{"hidden_size": 64, "head_dim": 32, "intermediate_size": 192, "norm_place": "peri", "rope_theta": 1510.0, "rope_fraction": 1.0, "qk_norm": false, "bias": "none", "extras": ["capped logits"], "init": "normal", "init_std_o": 0.0172, "lr_head": 0.0124, "max_grad_norm": 2.0, "schedule": "wsd", "max_seq_len": 1024}
Each number is 50 + 15 x the weight over its row's rms, rounded and kept within 0 to 99. Layers, rows and columns count from 0. The size before them is the row's rms in percent of the matrix's.

# layer 2 MLP down, 64x192, rms 0.294, rows 34-63, columns 0-191
097:65 50 75 57 15 65 37 62 63 56 40 54 45 57 69 44 57 64 49 83 44 47 90 44 22 41 44 54 56 53 51 52 32 35 51 58 64 37 48 47 49 51 62 63 59 51 52 39 44 40 53 42 80 67 49 53 44 69 58 30 54 73 16 39 42 35 53 58 48 68 87 55 35 22 57 33 35 44 51 43 36 66 54 71 48 55 50 43 64 53 49 27 30 44 69 10 45 37 41 45 34 33 45 32 63 49 40 55 59 26 64 54 49 69 42 36 47 64 16 50 55 34 42 71 46 48 47 66 56 79 41 50 64 33 46 47 57 41 29 46 63 35 46 58 19 48 80 51 23 73 65 58 33 91 75 47 41 51 64 66 45 36 53 61 40 41 42 68 57 45 72 58 59 49 55 38 10 55 61 67 73 55 53 21 48 19 80 64 32 52 49 66
099:56 58 54 62 43 40 69 66 45 70 84 49 68 45 73 49 43 58 99 33 34 43 32 56 47 42 42 50 31 37 43 29 69 55 45 18 41 69 82 68 49 73 32 60 38 59 41 48 75 52 36 75 66 64 56 41 51 51 17 50 59 42 28 28 26 47 56 31 47 41 38 38 47 34 85 43 64 81 42 56 30 53 39 34 37 76 42 18 65 62 46 72 48 59 39 61 57 48 45 64 60 50 55 66 37 44 75 72 32 46 40 45 44 46 48 49 48 55 66 42 34 50 37 44 69 30 63 44 49 57 43 60 61 37 51 32 26 61 64 57 61 29 47 52 30 43 60 61 70 66 53 46 26 39 44 38 63 54 44 72 28 39 30 24 80 32 45 36 24 36 53 70 51 50 62 55 33 52 45 51 47 77 64 54 76 62 51 47 42 19 63 32
097:61 42 58 49 41 60 78 47 47 49 51 49 68 36 62 68 81 62 48 34 49 38 59 45 28 66 39 56 27 52 54 62 49 56 45 32 77 45 79 29 49 41 51 69 75 57 47 50 60 43 38 47 52 53 42 28 63 50 54 61 45 40 46 45 37 45 74 40 42 44 30 38 52 34 40 45 43 40 84 64 52 58 52 39 47 66 51 59 49 23 43 27 37 51 43 76 78 87 56 59 42 26 57 57 61 60 51 69 54 51 48 65 42 55 88 57 46 43 21 67 66 57 62 58 63 35 44 82 36 20 50 23 60 75 62 66 57 60 65 51 23 56 43 68 46 52 67 44 47 21 28 56 35 12 56 50 36 41 54 32 65 62 41 66 49 37 33 36 55 61 53 35 24 52 68 39 49 19 47 45 68 31 26 40 86 35 45 53 72 30 51 07
094:83 85 51 78 80 35 66 76 65 47 27 69 55 41 63 84 46 48 36 61 72 58 61 73 60 18 48 59 45 55 52 66 29 51 45 35 57 35 41 48 66 54 54 26 49 51 40 42 86 46 52 53 40 48 45 29 44 60 72 51 56 45 36 35 55 71 39 54 67 63 39 42 33 39 47 21 70 57 48 53 55 43 53 18 30 29 40 55 56 37 76 57 30 57 14 23 60 48 65 57 80 55 64 41 38 51 51 37 45 47 49 74 43 56 44 53 41 45 48 36 57 26 62 59 41 51 44 25 32 43 49 51 42 52 51 45 80 14 55 81 40 48 37 19 34 33 65 62 43 33 56 60 30 65 23 53 32 42 53 43 42 43 52 67 33 50 35 40 61 58 72 42 49 46 21 60 55 71 59 38 51 45 33 67 52 37 50 28 31 62 74 26
100:50 60 33 61 46 38 27 41 64 36 35 53 60 43 59 38 53 71 46 40 59 30 71 45 68 56 47 41 38 65 73 44 40 27 55 59 23 74 42 44 39 38 47 27 31 67 51 58 84 58 55 41 60 55 66 59 73 45 38 94 35 65 53 17 53 79 39 36 50 39 46 36 28 47 98 57 76 38 31 59 57 42 43 66 42 24 51 49 35 41 73 58 44 35 26 54 17 34 55 47 70 51 46 55 41 42 45 62 63 34 32 39 39 33 51 45 32 61 63 43 47 50 56 35 42 87 58 49 53 51 31 35 36 60 63 25 83 46 62 69 56 44 53 59 48 64 48 17 38 29 49 20 26 49 40 62 74 62 51 56 73 65 56 35 54 44 45 66 46 58 75 32 33 68 67 49 80 33 54 63 53 47 53 51 54 62 45 58 59 28 69 70
096:49 32 66 26 46 32 27 67 16 58 33 44 47 40 62 50 55 48 51 53 55 44 24 46 57 43 46 49 37 35 22 52 68 48 49 51 41 46 74 45 54 48 52 39 53 62 49 57 48 26 56 44 50 34 71 50 66 71 81 85 67 59 41 39 45 55 35 49 27 56 46 66 70 30 35 09 60 38 64 27 61 50 57 64 66 32 90 59 68 68 37 45 35 59 49 46 56 48 29 68 63 52 60 48 39 28 64 45 57 33 32 58 49 67 27 44 52 74 30 43 79 58 54 50 65 82 70 70 46 56 70 29 56 56 58 24 64 24 69 42 16 48 32 69 30 51 67 57 65 54 51 48 51 59 45 36 60 73 65 55 76 83 10 43 71 53 57 56 30 63 72 58 72 77 60 66 48 58 50 40 57 57 50 50 59 68 55 59 55 49 58 66
100:39 36 39 53 36 68 33 35 35 31 41 60 47 38 63 71 96 55 65 45 37 41 43 53 83 38 64 33 21 47 51 38 55 71 73 38 52 31 66 54 46 45 43 68 45 51 73 45 51 33 58 32 58 34 52 32 40 29 18 54 83 17 55 75 55 45 45 51 79 43 35 73 77 47 49 37 74 47 28 54 38 53 65 73 43 44 50 78 46 45 48 47 57 59 59 60 49 55 39 33 43 50 87 67 47 13 70 37 50 79 43 47 35 52 30 41 33 44 74 46 44 46 45 55 56 69 38 55 32 47 56 65 36 55 76 45 29 53 49 63 60 59 56 51 54 53 47 30 66 36 50 48 45 29 45 74 65 43 39 46 58 48 69 33 69 52 25 24 62 39 28 51 50 49 49 46 43 27 21 20 50 71 19 46 52 25 61 37 47 59 68 40
092:47 41 60 51 64 44 72 60 58 51 52 44 64 46 51 49 28 48 56 37 52 26 53 31 39 58 27 47 52 71 45 46 57 47 62 45 92 37 68 49 27 55 49 37 52 64 48 64 54 63 43 65 72 90 39 49 35 06 51 51 38 34 63 42 77 38 60 31 46 71 57 31 41 81 35 58 77 51 54 60 52 70 49 54 46 59 17 61 34 44 52 41 46 45 33 42 74 45 66 38 50 65 78 34 46 26 40 61 61 64 20 61 64 44 46 52 57 58 22 50 46 65 37 52 43 47 48 39 54 39 25 50 96 59 51 47 44 29 50 46 89 47 55 31 33 44 49 56 53 30 57 67 68 69 40 68 45 47 63 51 64 62 33 50 25 49 47 46 51 56 77 55 78 00 51 43 49 37 44 49 51 60 50 59 34 21 41 60 85 50 71 65
100:40 49 41 66 41 71 56 51 59 28 48 51 44 49 66 37 33 40 46 69 64 72 52 63 20 39 55 49 40 36 41 35 68 42 25 38 53 53 37 54 76 45 33 17 68 40 20 57 57 59 53 59 26 54 52 25 45 51 30 34 48 42 67 56 63 66 62 76 52 40 50 26 41 33 26 67 58 51 72 37 36 41 32 72 42 28 49 47 37 69 43 75 07 81 61 41 52 37 47 31 65 46 28 43 36 47 49 30 74 60 39 54 77 37 52 56 47 40 43 28 47 25 45 32 58 71 61 61 50 72 61 52 62 54 47 47 47 46 31 44 27 89 56 33 39 76 36 65 66 49 62 42 76 43 58 54 30 52 52 50 51 12 41 57 52 40 72 49 63 33 26 54 45 69 47 67 29 36 71 09 46 46 62 56 59 57 41 58 73 56 53 30
092:37 57 54 40 60 49 51 49 60 26 23 48 49 78 68 48 48 81 58 46 46 60 29 47 42 74 54 48 40 58 64 52 53 62 36 49 79 56 59 35 48 31 49 56 49 50 61 45 66 44 63 44 72 26 17 72 67 42 73 61 55 50 54 42 42 51 70 17 39 80 66 61 73 51 24 52 75 38 39 41 40 50 59 49 80 43 48 69 54 48 33 41 44 54 65 29 66 54 56 30 56 82 37 31 51 44 61 29 43 62 38 48 68 49 68 21 33 43 35 31 60 64 45 29 49 50 57 47 70 53 48 31 49 87 48 29 52 47 73 44 55 57 86 54 56 82 43 66 61 36 46 33 60 48 28 51 68 52 18 47 29 38 61 55 37 40 60 55 44 60 60 27 23 31 84 50 76 35 41 29 27 74 50 56 64 31 40 46 60 60 37 19
101:60 38 27 51 35 67 62 34 61 36 52 43 48 28 25 68 59 71 69 46 60 61 81 60 24 78 45 53 46 66 42 41 45 20 66 89 47 56 74 42 63 35 34 53 46 55 62 27 56 40 45 42 53 35 28 43 43 56 42 51 66 46 32 38 51 55 60 27 22 61 62 47 44 73 65 61 45 40 57 61 41 50 64 62 43 45 42 35 53 54 56 70 42 47 27 70 39 55 48 49 77 15 59 51 27 65 29 87 40 57 75 57 51 57 65 62 49 66 80 44 54 54 46 91 59 50 47 07 17 29 27 48 45 50 54 54 53 70 50 51 70 56 40 44 77 29 46 29 42 58 46 67 54 37 56 27 80 71 39 64 53 46 70 58 62 73 47 33 34 40 50 66 44 59 49 61 54 47 25 49 34 44 36 30 44 49 55 51 51 75 26 69
109:62 38 22 42 57 54 45 43 63 31 44 44 46 56 51 37 23 66 43 46 57 47 56 39 51 32 59 50 36 44 48 60 34 50 52 62 38 49 68 44 76 82 34 49 41 14 18 50 51 48 18 73 50 46 63 65 45 38 45 40 67 53 64 34 52 38 63 53 27 38 52 28 37 40 53 36 48 66 69 54 28 61 69 69 14 41 28 56 29 40 53 59 84 52 67 75 50 64 26 67 36 45 56 31 82 64 39 37 52 57 76 57 60 49 32 74 41 45 40 60 58 54 60 52 75 41 36 44 51 72 52 72 41 21 63 57 23 31 45 48 67 43 52 21 31 71 44 58 36 36 30 77 70 34 59 60 41 80 68 69 32 44 47 35 54 62 29 40 79 63 29 46 76 38 49 47 15 55 58 18 59 52 53 34 49 45 48 54 45 63 43 43
105:55 71 30 76 50 64 44 65 45 54 36 66 27 42 83 37 54 26 33 23 69 39 43 45 53 46 70 49 55 42 58 66 59 55 31 36 36 35 51 39 55 60 58 39 34 58 20 25 40 21 61 42 46 39 38 61 60 58 58 57 58 43 70 54 59 75 63 67 67 53 37 55 45 64 31 41 75 55 62 85 54 36 30 45 20 42 43 60 67 49 35 42 79 33 35 46 02 43 43 61 36 33 51 46 39 64 47 52 31 37 49 59 61 51 38 77 41 64 62 59 31 50 59 70 60 48 35 21 67 58 39 59 46 50 40 31 45 56 46 31 35 33 60 40 43 51 54 45 51 56 67 64 94 53 37 62 74 78 35 44 60 52 51 40 51 36 44 81 30 42 35 75 74 43 38 40 34 83 54 66 45 34 36 60 26 50 45 59 42 72 57 80
100:43 63 24 53 70 66 40 80 59 37 36 58 58 44 48 79 40 77 38 41 20 35 56 43 31 36 55 74 77 34 26 45 71 44 59 36 52 69 81 25 30 63 61 47 41 60 48 78 84 63 30 48 56 64 56 65 53 37 59 53 45 76 31 43 57 57 36 42 25 65 70 34 70 64 39 32 22 61 31 49 49 65 48 39 73 60 34 37 59 53 55 23 49 55 74 54 24 45 49 76 60 31 50 33 45 49 25 27 64 30 90 52 59 26 36 46 54 39 55 58 42 69 30 70 34 43 60 51 27 62 41 45 45 45 66 49 49 66 35 45 60 63 30 49 53 52 63 38 46 59 42 65 32 44 70 49 65 47 61 65 51 44 65 32 43 64 53 27 26 58 54 73 62 53 31 30 54 54 72 52 53 38 57 49 51 48 09 63 25 47 45 51
104:58 53 24 42 56 55 48 58 15 62 53 56 66 37 40 39 53 43 37 63 65 43 47 47 62 52 30 49 45 23 47 51 58 54 40 60 67 49 41 58 59 51 36 34 56 37 45 22 46 50 30 70 69 74 32 52 33 41 48 66 33 40 41 29 65 46 45 59 22 58 54 62 50 69 59 39 54 64 36 55 51 73 62 57 33 83 50 43 22 50 58 71 35 80 46 49 48 37 62 57 61 65 36 19 79 68 83 78 42 61 19 38 49 62 29 33 47 18 36 61 81 59 40 56 45 39 25 51 55 61 33 50 72 39 46 33 36 61 38 29 36 37 28 65 60 54 34 46 46 36 60 81 53 12 52 29 58 41 51 53 48 51 49 19 40 65 45 42 55 20 53 45 76 49 36 45 51 62 53 61 62 69 83 70 44 39 19 82 58 59 51 66
106:71 64 82 41 48 55 41 42 61 66 35 39 51 42 39 66 65 56 56 24 46 58 55 52 62 18 36 46 49 42 35 79 29 75 47 60 20 33 44 38 79 47 42 65 35 57 58 37 33 58 46 38 59 60 49 47 39 61 67 40 50 41 40 41 75 70 57 61 56 51 61 66 67 50 54 52 55 44 59 44 61 20 45 55 53 36 43 35 51 45 54 29 17 41 60 32 49 51 47 34 24 39 34 59 45 45 52 60 28 43 43 49 56 68 31 21 36 61 41 54 53 43 68 42 76 49 67 49 38 71 38 27 34 64 50 58 61 42 70 67 53 35 50 53 47 71 71 75 32 37 99 31 32 60 35 62 50 43 43 67 46 50 56 32 40 88 32 38 38 35 52 51 43 28 50 74 83 52 86 68 58 43 49 13 45 54 71 69 29 64 41 63
100:44 34 39 79 51 33 33 58 23 38 55 28 48 34 62 75 58 44 64 55 50 56 75 36 50 69 60 36 34 39 31 49 47 47 58 41 55 51 47 43 32 51 72 66 59 50 27 52 52 54 62 60 53 59 35 27 70 55 51 50 57 35 56 36 59 52 58 66 46 80 86 49 56 35 57 36 34 39 42 13 58 27 48 52 39 64 56 59 63 58 34 62 46 17 58 43 60 47 88 60 59 49 60 61 48 45 64 55 33 52 51 67 46 53 57 65 47 50 57 63 41 22 26 71 26 65 64 78 68 55 46 42 54 58 55 52 71 68 47 32 66 53 54 99 62 67 61 40 65 45 58 69 32 57 59 68 51 40 74 45 37 41 75 60 33 81 65 29 34 65 31 48 19 72 44 54 61 37 65 63 69 36 54 23 57 68 22 40 35 42 51 41
109:18 31 45 58 37 61 54 56 43 27 40 30 48 48 58 56 65 13 79 69 79 28 25 46 66 58 26 33 43 19 29 40 22 48 59 37 44 40 59 61 63 46 48 57 50 58 71 55 45 57 67 60 61 34 46 50 59 62 71 51 46 21 39 53 31 64 49 47 63 58 26 33 29 23 28 52 54 73 66 37 35 54 69 48 66 51 59 43 46 38 56 66 72 21 50 44 67 78 85 56 44 34 50 45 37 84 50 68 58 66 58 47 55 50 61 56 65 72 46 30 54 56 35 52 53 58 61 29 49 48 68 45 54 60 52 63 40 47 37 35 77 13 37 62 47 63 98 65 83 44 51 44 62 35 62 68 39 51 42 52 36 26 62 50 71 57 39 55 43 48 43 47 29 70 48 37 55 50 67 51 28 55 40 39 65 39 39 31 37 32 69 58
095:47 70 15 53 66 52 53 49 56 41 50 60 64 45 56 44 33 56 57 22 67 57 39 41 45 38 50 50 38 70 47 47 66 55 41 42 82 68 77 68 65 78 25 33 26 47 63 76 69 64 62 71 74 51 40 47 46 37 58 39 41 34 86 38 76 47 23 62 54 61 49 46 57 61 48 25 70 46 57 62 56 47 64 49 61 92 45 39 13 55 45 59 48 60 62 17 51 64 29 33 33 39 40 51 25 74 43 66 50 38 43 30 48 26 16 35 45 53 72 29 74 46 43 49 50 23 27 46 60 28 42 43 40 50 54 31 43 35 17 53 30 49 46 44 61 58 51 52 31 41 50 68 27 60 47 37 51 44 52 47 55 30 71 29 53 53 65 43 41 88 51 70 58 31 60 36 41 34 58 63 43 80 45 65 32 54 34 54 44 52 53 31
099:69 55 48 64 52 74 61 38 65 65 55 52 52 66 53 78 59 63 46 26 61 61 61 63 62 51 61 44 23 48 35 45 51 43 63 52 61 20 39 34 74 61 73 61 44 48 47 43 70 54 54 21 73 50 76 47 35 79 51 56 72 44 34 59 44 52 41 43 44 38 81 52 34 46 50 40 59 61 45 48 42 40 30 43 33 53 69 78 55 38 60 30 51 78 58 46 70 24 53 80 33 37 60 78 55 47 40 35 70 57 53 59 36 69 24 94 53 36 82 47 46 59 68 62 58 94 72 37 51 70 55 36 33 75 62 48 38 30 65 53 36 58 60 48 56 52 57 75 75 52 51 34 43 64 33 32 55 43 44 72 75 43 55 56 62 35 39 58 64 11 55 48 36 42 47 56 40 33 52 62 49 49 56 87 49 41 59 36 64 36 35 76
098:50 59 48 58 58 74 34 54 32 31 71 31 65 44 26 45 39 41 38 71 62 52 62 29 36 62 42 34 30 18 63 37 39 57 40 33 49 66 73 47 74 55 38 59 23 27 59 33 55 61 45 33 67 60 18 60 43 64 52 62 51 44 95 35 40 49 20 58 65 50 56 50 67 46 66 48 49 23 55 52 55 66 47 53 53 18 51 51 42 54 44 47 59 32 67 32 45 63 39 46 33 46 57 37 69 51 52 50 24 35 49 22 51 51 61 39 43 38 50 44 56 96 41 50 29 08 79 49 53 47 91 50 73 63 44 51 69 53 38 72 50 43 64 59 66 21 38 63 46 56 36 50 38 52 73 43 50 40 14 73 50 61 73 36 42 46 42 73 74 38 38 41 45 62 48 45 65 54 42 39 58 67 58 45 44 60 73 31 53 55 42 81
104:67 48 54 35 75 62 61 41 71 51 60 69 46 68 74 34 69 39 51 32 55 65 71 42 39 37 52 56 60 66 45 37 49 23 43 45 34 78 63 67 56 71 46 27 62 36 57 60 50 15 16 21 31 59 87 61 37 46 41 65 51 70 50 35 81 55 41 35 44 43 57 51 63 52 65 36 44 51 57 28 54 62 72 41 57 55 75 72 58 44 60 71 66 60 34 58 57 39 53 51 34 31 33 71 37 66 37 44 39 52 44 42 39 27 35 41 51 50 64 65 18 39 43 40 46 47 58 42 17 61 58 35 45 51 41 37 69 57 53 66 47 61 56 09 02 62 49 57 76 45 25 49 68 19 40 39 57 54 54 58 50 37 55 39 64 34 55 45 41 61 48 68 59 61 15 52 49 44 64 47 53 74 61 59 49 48 72 46 20 74 44 65
106:65 57 53 28 71 56 68 56 29 60 58 58 24 43 44 60 42 38 39 66 64 66 58 56 55 85 43 63 33 41 44 75 36 23 80 62 40 71 38 24 29 40 43 59 71 65 60 76 53 34 52 50 36 18 71 37 68 31 36 44 54 39 56 33 64 53 75 64 53 49 73 30 50 41 54 81 52 27 60 57 57 68 52 53 66 19 49 67 62 66 61 47 59 68 43 80 29 50 62 30 62 87 52 35 40 48 42 61 28 59 47 58 51 33 67 41 66 35 36 53 73 55 59 58 29 25 51 52 39 52 41 47 81 43 46 72 50 54 57 35 63 24 57 54 49 46 31 50 65 50 47 45 36 59 46 24 39 57 66 43 33 45 63 51 79 58 69 63 40 81 74 53 42 41 67 78 34 63 22 41 63 61 63 60 29 80 52 38 36 55 52 42
094:52 71 31 44 82 83 80 44 47 57 50 50 66 49 46 41 36 75 36 69 35 47 62 38 36 44 55 53 43 58 52 50 59 71 46 35 47 44 65 46 27 57 50 70 69 40 76 49 57 24 39 43 31 56 71 72 32 26 38 64 51 56 39 41 68 35 84 28 74 72 38 52 56 45 60 41 53 73 49 48 54 59 56 50 56 36 35 60 34 35 26 48 66 67 53 34 50 72 76 35 61 43 74 50 31 57 64 50 46 33 41 59 62 70 47 36 36 30 52 45 51 29 37 50 35 59 46 27 59 25 05 49 66 44 58 18 86 33 30 65 42 56 25 42 56 55 62 41 30 33 34 37 36 45 43 56 38 42 48 54 45 28 62 53 68 50 65 42 53 61 57 41 33 07 20 44 65 72 38 19 61 51 45 63 42 51 57 74 66 47 48 61
098:38 40 76 40 53 34 52 66 33 49 59 39 70 37 40 70 61 52 80 32 53 52 45 34 81 63 71 71 64 63 72 61 56 74 39 35 41 64 60 43 64 72 58 73 60 68 35 49 47 35 30 43 24 61 77 94 38 53 39 44 55 35 68 33 26 41 33 38 62 42 52 40 45 74 35 76 58 38 66 59 48 70 47 26 71 78 36 56 45 49 57 39 62 47 51 48 58 62 29 46 21 50 62 68 48 53 43 55 51 54 73 57 63 51 44 46 31 47 56 41 45 31 53 65 75 36 66 26 55 72 53 29 34 42 53 40 52 63 53 55 59 42 25 36 41 42 30 42 29 40 54 43 38 51 42 48 45 43 54 66 62 52 63 48 64 59 50 45 05 96 31 67 54 58 86 59 26 67 40 67 63 71 38 59 56 30 65 19 51 47 42 44
101:72 42 59 24 47 78 42 58 79 37 36 31 55 48 39 54 44 48 33 29 47 76 46 58 74 70 31 73 53 54 15 40 38 43 58 31 41 15 64 35 51 39 57 33 63 45 45 56 47 70 48 72 53 68 46 45 36 11 50 55 50 47 19 48 58 52 37 67 49 74 50 68 58 46 53 62 61 61 50 37 47 32 46 51 58 26 57 38 73 35 39 67 27 46 51 49 33 37 41 54 60 47 51 59 48 53 25 46 31 61 71 59 28 61 50 54 59 38 89 72 68 62 40 72 38 85 44 54 57 45 15 56 73 53 74 50 41 76 61 36 83 70 77 44 73 58 49 70 38 34 67 46 61 43 60 36 49 36 46 43 68 25 26 41 62 50 57 39 43 51 44 40 38 48 69 43 60 42 56 08 67 54 58 54 32 53 57 78 49 51 33 41
099:57 58 24 37 53 63 67 11 75 65 39 36 45 24 54 48 79 29 48 27 42 61 57 55 62 37 43 39 38 86 41 40 44 34 68 41 69 72 26 41 54 52 46 50 39 21 39 24 64 41 27 47 37 38 46 61 37 44 51 36 47 43 72 48 66 49 52 72 68 67 39 47 39 57 61 55 63 63 63 61 57 45 49 17 58 70 71 58 55 56 69 58 43 77 42 52 49 54 39 45 40 51 40 71 51 23 34 45 29 47 37 62 25 60 23 54 50 39 25 42 49 58 77 48 30 38 66 43 43 54 37 45 50 50 75 31 56 47 42 94 39 60 55 00 48 39 57 45 66 60 64 12 52 49 59 63 53 46 38 40 30 47 23 49 67 16 48 49 48 66 29 47 60 66 74 60 56 51 37 57 45 55 77 51 42 54 40 35 27 50 55 71
098:38 37 51 57 69 52 37 43 49 60 50 71 56 40 56 30 66 57 42 52 37 09 61 54 44 56 55 56 57 46 31 55 57 24 73 70 37 39 41 58 56 57 27 25 52 41 35 57 39 39 54 34 58 63 53 36 53 59 75 46 23 49 49 56 54 64 40 40 55 34 41 40 73 70 58 46 72 24 55 37 47 30 57 41 39 42 64 48 75 34 46 67 20 77 16 39 21 49 51 77 30 48 49 54 53 48 47 68 28 49 25 29 43 27 39 28 63 63 40 65 36 51 38 30 57 50 49 46 76 69 20 78 41 46 54 71 25 54 35 58 23 41 68 35 55 63 59 28 11 19 43 60 27 60 30 78 44 63 47 52 50 61 58 43 39 13 57 43 53 36 58 41 54 42 58 57 59 61 60 74 51 63 41 79 26 49 37 64 52 65 74 37
090:79 43 44 39 45 32 65 70 25 65 75 73 56 21 44 37 50 50 37 45 51 78 42 41 24 40 51 63 63 64 41 19 44 55 40 26 69 53 68 31 74 70 61 45 41 52 37 53 55 60 29 91 46 78 37 68 68 50 49 63 45 61 43 39 50 12 66 39 68 33 49 53 62 55 40 47 34 67 45 71 60 44 63 66 48 85 45 36 71 36 40 46 54 43 35 38 65 53 95 61 35 54 37 39 37 40 48 59 44 25 45 53 44 56 73 48 65 83 39 34 60 47 57 47 48 49 38 50 61 27 58 43 61 34 46 28 54 39 50 50 74 25 27 61 76 63 51 33 48 50 72 50 40 65 70 50 63 41 64 59 39 43 78 54 39 30 34 49 47 44 44 38 33 39 17 22 46 35 42 61 62 40 37 60 77 47 39 33 79 45 43 60
110:29 78 45 47 36 73 53 44 37 23 83 37 73 53 34 52 50 39 34 81 31 67 47 17 32 48 24 38 39 56 29 46 31 40 54 60 56 64 44 66 45 32 27 50 52 55 66 59 89 57 45 53 57 26 50 37 70 78 06 65 53 60 28 52 23 68 65 49 55 24 26 33 51 58 42 52 36 37 31 44 50 53 82 52 63 38 40 42 40 69 65 27 75 53 60 68 76 48 48 45 56 42 50 19 46 58 63 55 65 63 67 37 32 48 42 68 46 59 39 33 21 49 44 60 46 63 52 51 76 31 37 23 38 49 63 50 68 51 26 51 46 49 25 47 26 57 57 19 60 62 60 45 38 53 63 46 72 46 53 53 40 38 42 41 51 44 41 60 73 43 51 40 21 55 42 49 44 47 22 34 31 50 37 28 51 36 61 53 64 46 45 70